From a checkpoint of a small transformer trained on Wikipedia: no biases in attention or MLP.
Each number is 128 + 32 x the weight over its row's rms, rounded and kept within 0 to 255. Layers, rows and columns count from 0. Numbers have three digits each. The size before them is the row's rms in percent of the matrix's.

# k: layer 10 attention key, 192x192, rms 0.226, rows 64-128, columns 144-191
# q: layer 10 attention query, 192x192, rms 0.226, rows 65-128, columns 144-191
# v: layer 10 attention value, 192x192, rms 0.246, rows 64-127, columns 144-191
# o: layer 10 attention output (transposed), 192x192, rms 0.207, rows 64-127, columns 144-191
k64 098:136154169109118177104147110176166065092110181176164117120162072127143146081161082095115147113155160157133098211084175119191162113160181129078115
q65 111:168113093143148085069150113197089147174172166139130115131059075142121120179150121104133097109113063119150081126183105106120096182143083189152187
k65 104:140139117181103073095121149133112184170173107078172131120081120111201146142157103171135129161160156137145104138111132162153135116150126108127090
q66 106:149115136178155159221115148139131097069131141113148197107133098105156177117142071182130096126121151108128102139088086120102110067151131117057184
k66 096:123156153106097140122163170166065068135123155147079099149113082172140184203091131107074156111122146070154125167110116172047059115130149080048174
q67 103:095128127175173130193134172158178207112119113116203146097077052091099140109145124088147102207111077171082154184060157184098172129108125103166131
k67 101:107171141141180180213134119173139144137192152163132103143111165107136155133131095152128130111131104135128103169108173131107107087095148107059145
q68 108:154130148107116155130092197142141137135189165131106140089135122102139159159134031145142140090131152134109089112137123122088142131149087140098211
k68 106:135150147059128078123083223090113122125202068137096121167144120155108102176109047139159116153176094158108151156127137131090171081114078155130177
q69 101:173098070167147123134115074142162168129145034122126151141119049149168113080078128146111142138174105084135127161211123108100157110119124139095106
k69 103:095095108158118119141148136114056187198103194048176064074135093104080112107155115149146152160140112091169108152166143069107115118098055124056136
q70 103:153181088128168176130104091138139079134106121180067151130137138094096149112149162162097134125132143082127086094059151151131165204138107081176054
k70 093:116111099150145117150147097157126048133100072137112187163154082168099084117126127118121078121180125091162199137120152162104178180129174123131119
q71 113:088172091099111076110144151121120085161154141147110070107093143153101145166207117186119137114144113135106126100157102122090096091172144169138126
k71 108:170125077163140098113057140132063082180205123124117102120134099143074208209172107132096059132116108143079176017144176145141115131176112134208167
q72 110:174211137110119109159175191162093102203099162135115074141141163187122143067164117164112127150138148120153099148137133080150102061146114112131205
k72 099:104117145092149148131121162106067134104177198183184123109119145164178096095192075138108111138071142161120103099149122107128102140123145122056166
q73 100:132133153145143100129157124096119121116161132099129184177110108136152149151168094068120154101134206097120102129113163152145178127132140131116139
k73 099:098116137171087146126138118096101149165133128104133149097076148174141089120188097100143147143155165161134154198098119118136126162152149088080177
q74 103:147161120174189211140101168187154169152152045090105199173136125125146143115122136061105093161147036177081161122100126079097128119126156144138161
k74 104:161133120143081040101113121160076164125108109108113128137129178090131165133166122078083099142131157108156074125090180103113174166133098140120195
q75 105:135133142128103184129156123159160135056154068114152080102130116103110137166109053215075152142089205158105162112127155129084069099108123186076124
k75 097:147105148094153123144132150126127117158175108136110079217066127142194147152109119099151087095094149128101145129171116171096060079117125126106169
q76 101:130097169145078092126198136118139121144110092123140125135111082091133181121136141107167105111221163090065146125079146071138157155127071156152131
k76 096:158171102157044114131102110184113142108161143164118143174196114137179152098150170129163110112183130139154127196178079158183146170190113165165123
q77 100:171144138122139119153164128139120142061157139141106067162075168114153127115146075136092110129092124157078142181083097084153191157149124094126146
k77 099:152118081119160124108143144107178118094135136080196121191136049125114113138139143113164185160120106132108129155115085037173121074030125131146138
q78 110:116186131146058120135145148091097128142170143199135132153164161162159121107107120159128077115098123157105088151186078183104123101130114167083199
k78 103:081140148095104152109155199150087151096166072194191167138130134157137120119083147183123094095093140098098132114160116093102163112135125184138137
q79 105:121113100116203120078133131140106121138118191122187097137182137111126196102155108163136140061168123126101117118182073090110112098123144165082104
k79 103:174118113118140091120184101115109131188181115129192106114127116129133108142164112138122118177076118131096079182209124091120129132081156176150168
q80 102:117132142134093131182132145155140115130140126148114161126101174182138179122106074188105153096173171155110115109116142142164158132143081123162117
k80 097:142122172154112129073076147195090177117116050166137115149126131112066119175175135113098116107166146172126166142086130172176177105184093137169148
q81 094:139168122198119105143163102069182138159138075145159112121137139190141128162089089114182083057052160072060108170128107138135088096105092121066140
k81 094:113155144142207155075141140181092208161081148157131137081132148120126081152091158142113128138123127090096080199102125088148145106145118160159134
q82 097:072082149096173170146163088137151124130141121141101090123111130129093112115142159110140142043102125136166222082120087139135105162144169128101135
k82 093:086200149104166145132121127105150046133150149121100061158097178071087135044113142140121153094088197170069140143118135103074114123122104146207138
q83 104:034145160162066112143098153137137102122132201143107156118146123118164164124130188161115119108084124183130166075176194116111126166124195122187145
k83 093:025182156105117127146106129099163157106159136169125145116156157158169151128187147114117126113120152146139154137123193103092104189119124125187148
q84 108:087165122124136141050114097133118179183085087151138138158113150105140110097074113032179099116148183157125097073103112127126191085144147123138119
k84 100:056133087173158089119132086167194115116079091086094122086143132130146138102105155070148105168130149161052125199167024109112153109119159160139157
q85 114:072131203137104152076179128099170067123165169139093146142117126118096207125136127112149088119075166155138089130067100135148151129042077093161133
k85 109:019117166142109165152197188171140055106142157120097122088095124074087136173182146149145119151053169163148135119097121143116097157084087152179160
q86 115:095172157118153160058136062106139133106118133159150149186093060172170132123125143067123045138147142089104109159107106054157142177177136097168119
k86 100:151083170128140125180143175093114164137145093117140137143115178141082102091132125105157142118084120146067141057141140161144108128150191153145107
q87 099:052082146133126149138143101157143151194171094085104117089122097118141114094131106098112127134078155128107082167107110077101126080112110134132187
k87 093:077137104149061187091131078114104170085142144107081118147124182149116157123032145063171101103100158152098142157060113124154133134137161161128128
q88 101:100133114154107141153097154133138162129164157142180133114170136094177112148158161215079147074098139156107090073125165129166128085105115173079130
k88 103:135166173115116125155168172138122144114184171137130118177132172126150189064141088152092117201087041163119172135162138144157137149120127125137139
q89 097:109168165123102147076177126155128159111143069076165155126158113144135141175148197099169087125116085094180149132106108156107140138061144125193113
k89 099:090092179082133129190161067143096134101099073106069097171095136180064163133122136122079140111067101060153099093136114137133130138044127102104095
q90 100:159162160146108137106091082114137146174137088100108146081116114176119127104101110132177117138081120065141162135079076166133168137168127105138101
k90 096:133138183147120119125190151151207117114118094159087142054096155123096184127152121143149157116198127107108106121122052124182159132104098126158231
q91 098:131096060105155147173128143094132159185129097143166127120136086173070119143116110151087107061146136158136131144108125093125148065172141141165127
k91 096:177195092153097150202148146138106115109147076065181069143131124131114135144211091176142051091087167079163132057090087133151171101162139118105096
q92 110:174136131062127149098138092119126157108094177193208132156161102109172125097059137072101160201112085165117056106114137091111108107148160160104095
k92 098:144138110104116123096148119164082151128105139150124124169144164116127115101069155119100135160104167142097158096175176175140136113137093171072180
q93 105:151129119126094129152159131130162204137154145159141172058139135158122133145132100143109118073149169098174188080154191178154182142124146120081048
k93 101:176147101078174154112177088143151110035138078143073107107134074134149101113101197150127153094121145176118136188145113147108143177123089116168177
q94 102:086112133102145173132100173063137110137153136139159139119124129112179152112100169184188119152111152164081124103099163079156109194141097119046090
k94 093:129173124082110087094118128092121145113138159169128155162090142085042095114127181116134159151145189069202134100145132099155089175118111090090129
q95 102:095139154124127066117151101193093141105093128080129070136179115110157155128112103130176119078175067155152171151100103168119161110194071099167099
k95 092:104129106144181123158102069143095130130115134170142109115080148093215126131075141068158137122157119123152093076112079144093146165088138104210133
v64 114:102155111098122143096146137129156123111118158207105078124145126089101076131137084123145087075138118137183159143143082153120128164125140121157090
o64 095:113100125130139113144146146153119142116111156094139165163215196141116121131141145120131097142175072146105139115119175127040120130154173110144156
v65 102:128125116107111123104142112135107154111109150067134121123080151163061103113112144166154106125132090170157109087050111105117115122132090122153104
o65 092:134142178121153138086096134098150159129170068152163120156136093100154123101107112125206133188088148083106083157171140085137137120128101121124090
v66 110:127148110131090150120113115165060104148104086178150133136145129202167148106110096134118160144175109122182162118111109132131117129152162124068151
o66 095:115135128130165090186175093114111140165097091174132219095137143156141200133180156149114151165115121104129134157098128107128172133214122126154057
v67 114:126102099146129121067088136132128175117137145108166105129125152080128136095188090160118110124097126137110154120130108043156145151151150158135139
o67 096:087162154086123140134180114095137087106168225116152120144144155139140110175189135191149094120120089115090131123187188110144111153079161175148161
v68 111:126130090148186072067168139140136155153138144097079154217140139113099104132143107091142106193148130144169184160094094118080106125187119102172103
o68 093:084103114126146135101108095091160154155128115135186140102121152150167167076145122068109134153131156156127087139189200176144140183171185109177153
v69 129:162147096209114179158095098124145161115138173113125151143207124148092142123191080172176099104123132140112154151080133177134096155141122165128121
o69 106:081164121079166109119122152117146113140121132139139093110089128132128081094134171151143122138099090146111128126096151113103049124114165092124122
v70 111:148098074117124112131144165117133177172113097142161096153102141134149127104158190120138173119186116146136129154113140125139120163099087165127092
o70 100:123173125090082070076106160116098140117144099172091092097131148088111125116064182106176147078119149144165102125134123072131140181121133129142137
v71 120:122089167091116168137117153152130145114151129080116166082133117096086130111182119096207094180175113124152146143193144088133204131178132102123119
o71 104:091089181142111159169151111083135149096109122119088183156188111096159148085103164171157160174121029081143122120144169144121155164116169091133088
v72 116:162120173137175113159133080103134167099128161069113106092125168112144050130067192157158142144096145129132058160105131164155104152090127157162153
o72 102:051159102131100130077082151082113161138147112149183093066133094135147162142110192196139130104091101151121116092128114125117119094104192108106103
v73 112:129048086163150153124183153160160167149126112148082119167123137158139104118176134147101154107140164214151089120147113165151161138213107101173159
o73 093:092184163161163127106160145125135134167133140144093117194152129111111142094101135075067127128097110149098140172106131091101093119078131124141147
v74 128:091146162051134062090089179115115105142106147117136117136132112128118088078126090116108089142171126151080085124139132118128139117100100119105114
o74 108:108117139191125090081216145133105057168168146142138137119175135138111133121186136098133129104129109122135151134174138135151089205097148123115101
v75 120:126140117061126171137142128113125178128066148197108118111222130102141097106178086106123164087187120114113120182162128138124111060112125147118076
o75 097:122158102131087100075113201124141169151147142148185091197105100193094154121156150129111130138142123120105169092171161060135153183218104171137096
v76 115:103192140142130128071114101119089128168156100160102158169130119157187138136172068080141112112160111161144154179148126066129139131151079135087130
o76 096:127092157136145163160144101151113171113066133135157157106153166155124124104083152081134113170149139108115080118145153123123151107115121102153064
v77 118:113130136127116098181142151072080108129162110153177131144146141114053095189082102072121168135179071153123135133127131155094150163117152116148098
o77 096:116129202066131138140102070148162106120122106136164129120143162107135130137114165075109163136089095071182170179166083114122121135205160127131109
v78 118:075049194100131147120159121137099144116152152075107169112095143126086103113092159163150114155073166082041098127068128161126093122092116050170188
o78 096:133159135150109167145116157112136116135125126149147175086124120097117106138144116171091165128096151126160061122184093135096110131060152116104168
v79 114:171164115114170127156135153158114125131109162099157180190135157097043197065117099090153093138143076160112114077124126115156161140166114097105178
o79 095:159108115110154170094107138085190121172103139155130089149120148045134116186159159068110163163148105095118104118157199032117146120086098152163125
v80 110:120141101156140184110128161156074131120126063126153074170108053107154133130131143135140128167077154094082161154098136121181118189081141202157118
o80 087:102110147117105138134118110160153135129151131151124145080103186134088144116151089203176182151092149182142152142123113124130114108133055165131091
v81 114:109161170063171114108186161152151121180151137136160107131119107110104116129108125115129104101209086149107057077139090119150093185151103144124073
o81 099:108112177071153071100099161148111172115164122070110117099105118079144108151099095051128098106125061098138107149120162110129137133072132079116135
v82 139:118130092107053091116134168135167140115115190121127088141108168132165135182165158116136068076133167127092158106168088139127160125130110164087132
o82 104:108148164132099148058141088074038101132183124144125083124085134162133105150145094125120089118158132178143123125158134123093053107138125143093161
v83 105:085037090184110197163151078127119136141095126161095128119141098109095055115117087154089114196115112126122116132139128110112136179121095090087120
o83 094:075186103170131171122157086150154113186129204127151136130192102140092149129130089109160149176137150154178115136116115156124131118084113069182107
v84 120:135091142105149106118113161116092083117166111149081097150135114178180173161139151104046102159187173132149109114152141191128114098130086166150115
o84 098:162104122149113104142169123141154155162141079132109096047108123086151170134087066076126070085135152136144121109146120201148136118151140119095100
v85 136:093142126152134111086122158128128094159084162137143099167127162114126184129126168075115161143162097159173083076148090108139185142221122116110079
o85 109:135165097131084072162140141077167115134122097108078145133145169128148110143146146082106172147110110131146143130067120147154154185119062090185096
v86 107:093146140109210147078114153099240146054112203124177141090130096139111143065142099185164125079095082154088120097109172068122122148147149171116156
o86 092:153124176096103060144114152113110115070100115146168105137119134072153152093099147167074166128144211124123102151100121110107118156153194167107143
v87 112:108159163087104176172144156204153090138137150133130085098121117097184141076157112082135148096102102076074072124072125029119153202181093106139049
o87 094:139123147104078124148111127135133128113105105091087113134110103147135160096172134149044110133168093145190203137140127119114107179110132098153097
v88 128:156160114125142097111084110137098073157102130126153112087143105151146093102108197177128141101131083115094154079091135171108073154138156157091168
o88 103:161144157080146125169161168149150131103104122118132128112105153132119161087097084096111166132113164143138158150160078135160185119133103142037127
v89 109:107124164169084107144079167130125140142095145179099141118120108157096112155051119110049140126079122080091122140104124126096133160128145155119148
o89 094:110168127143128145106190109073146099125170117163146130115091119120135146139128076188209158120139135143128098124126175176133113097110095155081177
v90 119:125140144104117150126155187127101161136098108107126107192159172080087098126126073135117136187073105181044136133145143105192136159113132085079149
o90 101:123101131191122121127123118115114145112111190144137157172122151127162094111161125159141130148134120154182134098133162085127136136168049143186076
v91 108:107160103098181145160129138128128087136188080097117120077099111101075154092052179142142127084158112122100124095136141110092180107097108111143124
o91 093:137127101130102109139086149177101171159096051109107124150106148118176158154149077105105148159137122121095129185077119143165162095155107169115159
v92 128:097115153150121161115160139084104130183168108132191115115099116123129148152153087068132124170123127153129054162139107056104170112144114076116086
o92 112:168108114144090106137115102167147095180094144108056187118141114137115124155149127114106119162130184124158108122082112094109178170125138097185111
v93 104:114103202089143165161085140079173110128143142106129159211167118103072200154108130098074150135111216159120106116123121206134101147099151119140189
o93 093:097156118110146097112147051120160110117117110098092131100069143102143077140089167037158178131096187078089111095081132141146080094114140122091160
v94 119:145171150152075126105156105165119172127132113167137133162139117148120111105109093131128162158108173146147122158127173110096165115145092112193070
o94 100:105151117126150129117185153159166116154048102125147196212169118137114144166143116045139124113127086123125133153129145156109165152159131132117123
v95 115:137173092115127157100124128126136151104152131141140130125085120150068170120165123138149130078121138153081162096073122133089091115075201182093108
o95 100:078107100055153106153114137176194027123114127132124068128103149148116075126161078146117143061094127093163156098103136157091099106084083164093140
q96 104:163155135121161111171119134167099064128092138163173091121091161147155178118077135176152185115183067129150137137102102134097109092125122164130067
k96 096:192077109156106113115095121120123149090156063185210165091181131148170162077161159142135115139180114105145121147171118093105091117151088113109138
q97 107:118176157119092149148167104213148085115196133149113087133074117138126160154149087139107052090145145123152113136100111147069105026088155162119195
k97 103:095165096115074155159061154174120117140210135121080050137113155073134207143110062139123076185136206133091159101142122158096114139119171157145132
q98 090:125095187120083127127135137152093115105124167136130112121072183151148129106132091157157110088119085146071160068132143163149083128146101124149130
k98 090:144114184111134075115128169068122171108102174144179139071112198123138165068168090127145164098154106144121142116114140128148143120150073145134161
q99 105:083081105060136126164141137138139107163114190072120084136123178153185150107135152176135168178136087190108093112158149207129069117126165205155113
k99 103:111115119092101165100149113123101140176112083099106111094123145122154093117109149142157134114109165078149116173159103125103134091124109084086163
q100 097:156144109149150114122157103129072081141091071110144122138120077176090110124128131153141108154135173104207130117089117116160218095194101149069112
k100 096:098166068145108167129152154067103066078198074203143114117150108129124113134118099122166124092097128088123126159133143108136127110141075083113085
q101 113:107174138168167179098077082076188162117102129121145133112172091135132120104091163073179127077152096111113158147061140142168136138107106068108117
k101 113:110107129167138139174086053103202107113096187114092156066152214101176098113089149126134140092157116121113138115097096056092163170097135115089149
q102 101:163133126099030112153094162125158064171114147069139162153116101128147102094113199196136130176093115153121167118080119135129145177192120152143149
k102 095:145104101106137155130085132146187133075088154157080187140112137122177083100112143119102188093142159109199130156121188190124149122111110104146153
q103 093:093178128180129084118147136150165151100143143103097073144107117161155154118097130133086153099196143131166126083093149096147114157157129154135176
k103 098:120146140110168111129103111160121142221125067156129116167128045108204067080049158164074095117138141088126186127083151133191152129115069086181095
q104 091:111128164100133123121160143088113182146143144135119135133134130163111186112148142130136152163097073093077138166108138144151121125128106191145132
k104 099:108174112142071133054131150135079097101120133141109121218197162152119217167162152114141082148110146149094120122084062105138124095133116170142054
q105 089:066110138178117109155051163109080089121141179127095131148085146094142085151139142162100139163132190180133094161100128147146121172145150080108140
k105 095:093137062165055136127110152159128144128142089142133116075112139108045083133141145149111136131179128091150112157121119137126157161188087125138124
q106 100:116143098193195186135125080168102235110118108072114117120137116147115154130103114138107161130151126099120157094134167151085172092115123140139114
k106 097:123123168153137115103188075169149199119061100068156076132105124151123159155188112106137116140158169098144147126072131174152137098154121105132136
q107 099:137151076067126147152212178139166103118136137129149159155155142099133139189144144131145099154100074094109148099129136077184131113199130154084100
k107 098:152143127074197129122076174146071102129138115070134147132139133090086104141167139199189109111088108093114140119172129128132153113135149078091163
q108 098:195068132091142099141108138124137146105163180153189158092147146101133168162131124078103116136073156186124106123098166106106114159077081122160113
k108 091:087159144120169106114078105072107127135129144158212155122184152150138125149120179093132094180164143136130048137128058134066129188102152091112131
q109 093:142059175099143100078161146129115142151105094100067171187153159099162079128154172130132107098157132132171175050142080182159083070149111142156108
k109 095:137166120090141086124123098120133164090110101120097120110098098148150090217115112107138097139153100084120082119109114088132116128141063147176084
q110 099:106119164117112148087151112146180150100123186168067118204120092092077127084151151168124123129106159130082168126180126140039084142129122158164133
k110 084:097105117178076136136132156110142124146088125114081163154085123157092151074080161117074165165035104085112148114110126111154122134149162065178108
q111 086:064166099106170121089196145151156089178129137136105117151099102124154155113137166160105129141103112118147113122106154156078115082212121147131174
k111 091:127149158107131066145122131183093131141165153126128160126141110114150194144090129140130158116129146208098152169136138091196121121104061154156053
q112 092:144089110088097059154115117131173105158132172186076151146089156072072153150104118121147090164186101168142138136114118192065129180118147137116132
k112 100:094118095150110102094137123144125159150108135142086131126129065039070122176095138083164142119202124119061146096108099116110191195133114149164172
q113 095:109121105185136078113092110165102129163129066097116129172138136176129133106184148047176157153139120194084163103123077132167160159115136155166104
k113 097:135075119137169107134159119132138101171113124130148144089095167160094087106152100119084154119144142128130098142119084158110076115122168089102164
q114 101:124088139076153073129136134198083128166161094120146037131109157132181163104137078123153167129111138136136141145153147190072151142134130145106147
k114 092:162149154103074088108166153098083137133186152089172109151126096121119178170146091139129149138154144173162096115102165096117080126146128108093127
q115 098:156055093144127077101205142148112170202124141091134116137170133152115111105192147086115140125092118135106089123147106115138101103149123167124080
k115 097:207086139093144167112145099131067132144143086101077113143121101111182120132107152166145134111091112117073071098128099124120081101128155163127091
q116 103:140113096210135159073140085121167149073138154153109138092155119084149093147144119077098117097188118137159173117119085085109164158080103102087157
k116 095:072090090130119161148167109123069141156096078144071104101111130073146125129126148090149091151149137127109122113109139172151164152114165142114088
q117 094:096088103105170156144110151138115098072167098105133137137099167110121111131172111121141127089072125112146125151148119131111103156044163015116167
k117 093:128126140140130129180159140119095166094133147141109136104101115042110144105148149155117174099115112090121128180079138156123089127114066162087139
q118 093:096113176146121076145173167181167111117184044076085163113128130092106151148104041085144130144124188183112140111127102098132104137150096073171082
k118 098:131117125086085152092125143206177117065146080100061115175076081108099114159126177178133117085140104146093192140111137132150131163120129113174134
q119 088:093164111171130106170140110107108191047093118110157083107126167164083063119140142136138145167094156130164149145139081121090141113162116112154125
k119 087:107128107113196131184132123114126137155138098141086122144135210154062149107129173117153075062089126136180093089129083169067134136070129080133111
q120 105:217113096124143141138138126119105074162153099116111190185159100164182145192054124141140135119093147118096074162150094135121102077131107107137137
k120 100:166138131134096098117088115071072146181111127130125226098112160111098112185126118132110156129121129138192159088096077149147149145184084157104108
q121 091:136110071054119142126130154109114075150142081172112149164083101077139156116176107125144176190111149127180095077139081181109136159151082160145108
k121 099:165146172154116159167156106111133135149073133119163135128069161178132147104165094128150165139085147136103115154197048162102143111101080130115171
q122 093:104129109118096162129126113105121114073156154159088141123082101112157054148092183090124125090156138160072135115103092095131213130132145152187168
k122 098:082117049166069145138064115119049178071145120109098136109135145146153151095101139112099064084107152136118102053108065157127174113156131138137107
q123 096:172126146088144095143122115146138107196099117093124145087099063111132144114144146170180144161129026120137102123120144149146161090145123140135135
k123 089:127115115154166179130083145076127079176188105143176206072132156096117096150121045153089146074112097101174167104120165130166146130069139137087143
q124 096:128122128088060055152135108133110115164135131156102142119085189160083178122110123125190144198130134114167125147137139176165078104163148171113087
k124 091:118115165067093105075131089100184075175181148105098128104209104113164137120143148081155126137082103089144142127131078116108104090128089135124143
q125 105:159143148128113116127123087115134110117135179133157119113128123147144070093138118044103105040157098129138170126146107117134133108091157092154099
k125 101:148133106143147164134135141106058160125111129168079120178085170137206096079126138100095142101120100102103118178171131147098116085077218176107142
q126 099:108141097156103174084105089140113145133127122095060142094186104122164163145129166088073127107136163109165109118160124090155138108134114144123052
k126 105:172151093130104152124125057159116140114080125127085116110131085133088202103109152081154133108184174143045166118146139158107161067124159173127163
q127 094:201150178057103065195140137151139084128150074166100187160116088146130088142144159165137148114131051174127065137173112113099156098153103148072127
k127 096:119087174169138117115114159103089148100160123159093070168086151166158176121190109137150156121200141125121115154149092161144092148116156133131104
v96 098:085191139129107127150086169109122126109144135174127074099200203086167101148112111119100139102145186116172072144154098147104140097134116154121102
o96 106:130088079114135122089158109109149089149074143093141118182140130178134077137104100105146147122116086204068117161149125118113119112152113125199108
v97 104:178106147082140149160120126065117155165088143140108095153135102121097094117099149069167211177085151116138145127134135120159125104064151138123133
o97 112:188152094169172107118123101142082107108141113118159157125104165192188133151124143172157166084117082170143100142145041165090196160221159062101153
v98 091:183115156122078114120156186102136139148132148118068142123136143175182154155135119118116126112134176097082191147130164146139127064100115142101124
o98 101:147118110147121129142143073138139160117041154099089122141088113106107118111141179091149137173075095208114122117126125079123170177122134136136138
v99 095:144154097172161115127106118102159095097143116126139121168186161144192126118148111153164072080113113072107172086171168130100109130126146146141205
o99 107:088142118125110134186129133148113081091138139085126113167112162231107125070135112151104145136132128172104073150156105120161109098140152105137116
v100 096:140101162149075074056102120127158096060163154110153156081062147154126145138109125180146151124133124111108123080154115110111197143124137118123122
o100 106:131138147072108102181162168140135142131127080116100149122164133157088123106141194141146088117084157131101073102137124151134075026076153129082079
v101 103:082166111113151165146119117137121129086105139066086086102114157155140175172115083150150137110121147148085049126150146162135098113202143125108130
o101 115:101109109128169088156069132155160134113126119156171119113145134181032115154167140109097118109159140087184202146132107122160148158161120080132099
v102 100:161204149053185179125153100108122066120112133083163147100088045152111139111098134109159162171110104181138120157131084136105171131096126135139066
o102 108:168128058158101055108128129181168133167076073114152089133160157052150097106144147142158149143129135181174086086136099120077156120116132163121162
v103 095:065170098174110091187183117098078169122155148150076123103183139129175147102083147149149124118121111115163148116129152170122177104093129076128113
o103 103:118126129075098111120133101135116128150103129089147198141141178178124139228144095137104145082090142138142075151173170087108072094155146208108138
v104 099:140179154131125105104114123155135116146138121104075126125085123144168087149116186091160124111146126116154136089148140206138162147146147167162120
o104 101:153091171106171164180139126125148069126123146102126100065114104095105140118110064184203122152105114160100147115190092080088102098124099128155123
v105 098:119199123169161164106144074127096089151122146157114162155151075141150159111112153150176157118114133111116077190168132124131215114152163118140105
o105 104:127127142113086136145141164120163157104129124116061145136093178119096093086140111156137210098098145140155179114137102150139100097188120214104146
v106 097:107113152109130122116101171144110099131078124181161128082190128104199105158067131120122160099165099187107126136153096150080165101148144106145125
o106 109:051100148120144097068149082146165148185128116133094122122124096121118095102164127141131089120126178140138097131133137122143056118138141145117106
v107 100:102093141099127098117173120079157146174137129119116102067111116087120082102185195092091120145165105088110106075146123145171212135144151100106120
o107 109:160115119137107160167076112170134156075102053174175179135085107192129120163020123166187119118114170082142113142157116130191148142170086094171159
v108 100:016129189161123126104106099100115132125114114210077154110134159150146139159149165121142076133142133215142127126157107098138164082154106086137090
o108 106:112126124186156098116155129134175124105086119101111110147120171096064154092115127141151135135104174099091149135176111058184134197123093118090131
v109 098:164081163171108174132136133119157122109136093139160165141142089142128103147164150134144128174127139135144153136121136095125102163150078135181178
o109 107:136146111125132160109164112121145096116122148124132159108129119124129141098096209076130202111117135134148119105133092213168119111063117170174121
v110 099:111085125116112143138122178068092114171131136081115136131132103109095139131158088191128113121171137101042154064129140101132125093185119125177089
o110 111:190126131133108088159149043136132175092146126134131133123102066133164152130149154095093112123119154115155088102137092167107174129109108101161097
v111 085:105109146082117149134149136124105134174171152132125171071111156155146104107178189105144106089094199099113102135153137104124111127073141114148099
o111 098:085116081108161089194133157141146166113179117133086066134144149110067156105108136098145104162106118201140132097153119108155143145162105148153161
v112 100:133115132105115089140164159135141160103173165117130170185132074110057111154109150109122140093168173081125138098169130151142166097140155132153115
o112 107:155118091087144198204096063103153155126083135145159103090143079168140173123140096114113151128124067107139150125182122143115165129142175095087125
v113 115:136116069144100183166105116168171127125149083098163165096132150117119122108139161154104157122130174078155123183109069144100101066122151146133142
o113 112:184152206134098089121128105133090104161107085108118167112161133173138172135114092036111136205187093136150129124148203157166102123177094109144123
v114 090:189101066137117105143129129106076070158130129150128095132167102141085079135150166120147123148201159053123145116133103159168097144208106119151084
o114 098:105172154120179154087137152088139179095147187126170102098062111109140212134122107141156151169080142188123143120150190086141146122085142075109069
v115 101:039195113193141130098109136159081175140073087130118099151121141137141119137156099116149153138138155149098128083154105163135102164086116098157117
o115 105:119109141113145161130136067119121144163085099138118108098109122147092169100154099143157135189133150121098128119139117117156123101158104113102127
v116 094:138100152044127113157162162137107124085129114151078144093144140115170111148147152132159105074176176151099125109066152144124163087117092081177146
o116 099:119096083178110161121136124142194158136135126153085125178115154112154076133060119157129180139144127144096117110174120134147162158142135125060124
v117 093:143167074069132158145095119130129094113099091152187136064138171106123164116133062110122127086090109113124148144189140108101126124140164161161240
o117 102:113082163157102118097181183124105148096118131157130135116148130134107106090195161155113121167122154147135156106116164163132136118161125121123035
v118 092:129140078109129195103085130102092111102129119188128131105162141112153109116165101162181120134097127166121165122125178206103140125149116130075119
o118 104:111078156149176095128162126118159140111100093127115095107110103127101145073112112161147071136111185086151153092153104062115149159148201095160155
v119 100:071136123136104128033120117140142101138081134122157086198184120114207119130175120140123133140128123093113178105111083144115151098144119137117109
o119 110:178113151112167144126099121119086195147111119128118120077089113187086071153073090154110144119120150134095041104113203156155138113084099094074152
v120 104:145088165134148140086160133114098120134161115137200150171109193099068151168064160070135157141113105165168183120084115143122157115108121156100154
o120 111:079090141141045141129101124135165149162113144075080208055154130155232142075103167104150176099155109128152076083174057123099118132150129095121148
v121 099:123118116129169100088125127141143124082118148132097094141169154111088124096148151165121091140148110162115131107132160140185094160203151162155182
o121 110:120131187137165115135151166100112201123154171150187121130113119158164134108137079150137165082107147143088133145132126107131127134133107116103108
v122 103:087129134126143170203153130121113152100133110161085152052108095126135139152092119121168137169121153079120126173106106112175142089093131109139137
o122 109:162160138129083105166141127145110180175032102168200135160187147162126070142147130126081172135134149139167155057196100146146146147157129131087116
v123 091:141132160120082053107158124167149104096113164132163151136126126076209095158110117119215160121131159103106115113147123080109108045082160103108138
o123 102:117116127098057151119149127097134141150136104097059099146131153150133152104107106181077095110078118142137105078124108078137131137194128136213133
v124 108:066191109083105133119160158107159076137150128133139115083142153121073110100068164075114148173139101109142143135082149115095088187156147129132102
o124 111:096111151085121143154107144113120143060072131178114213148130134091118167084140109148174142131160131195132138137119169144175138139118081129102089
v125 088:134057115121181180135121127121169138126184100113133116156086135129139132094131109125156124077106146080138094211109121116118158053113124099144137
o125 093:118185071182139131123110105098073162122076135108114115086087097181116130122141127175102131153157075057138167084135133129159175142153183190144125
v126 090:112140194115190161106218110118117170193103140117144137139087069126123089137158180141120147198159166175092095113088111100203151174172137174101100
o126 098:207143096121120106134083134122129167129140142163104097155104112130142106187132069149135065089070165123147151146170146172085112152067050121106166
v127 102:133140102147110154162151113119091105110115146151026127124022117139143147111105134145190123165135087132140039102065135116134110092152139116117137
o127 106:168116104119167125161128105088136173164080165102177192177244103139110168134124167079060177124122115107104206108165119119153150134182125156142111
q128 101:071159101107112090114166158169141071094151199125104156131115198064118177076169126086182094173164125160138159136049155105179068114138200103150118
k128 109:063091158099194122180120155167164047147128164105113171135141122138175203108120166114167116172124131165057126160111156103154075168124223121119130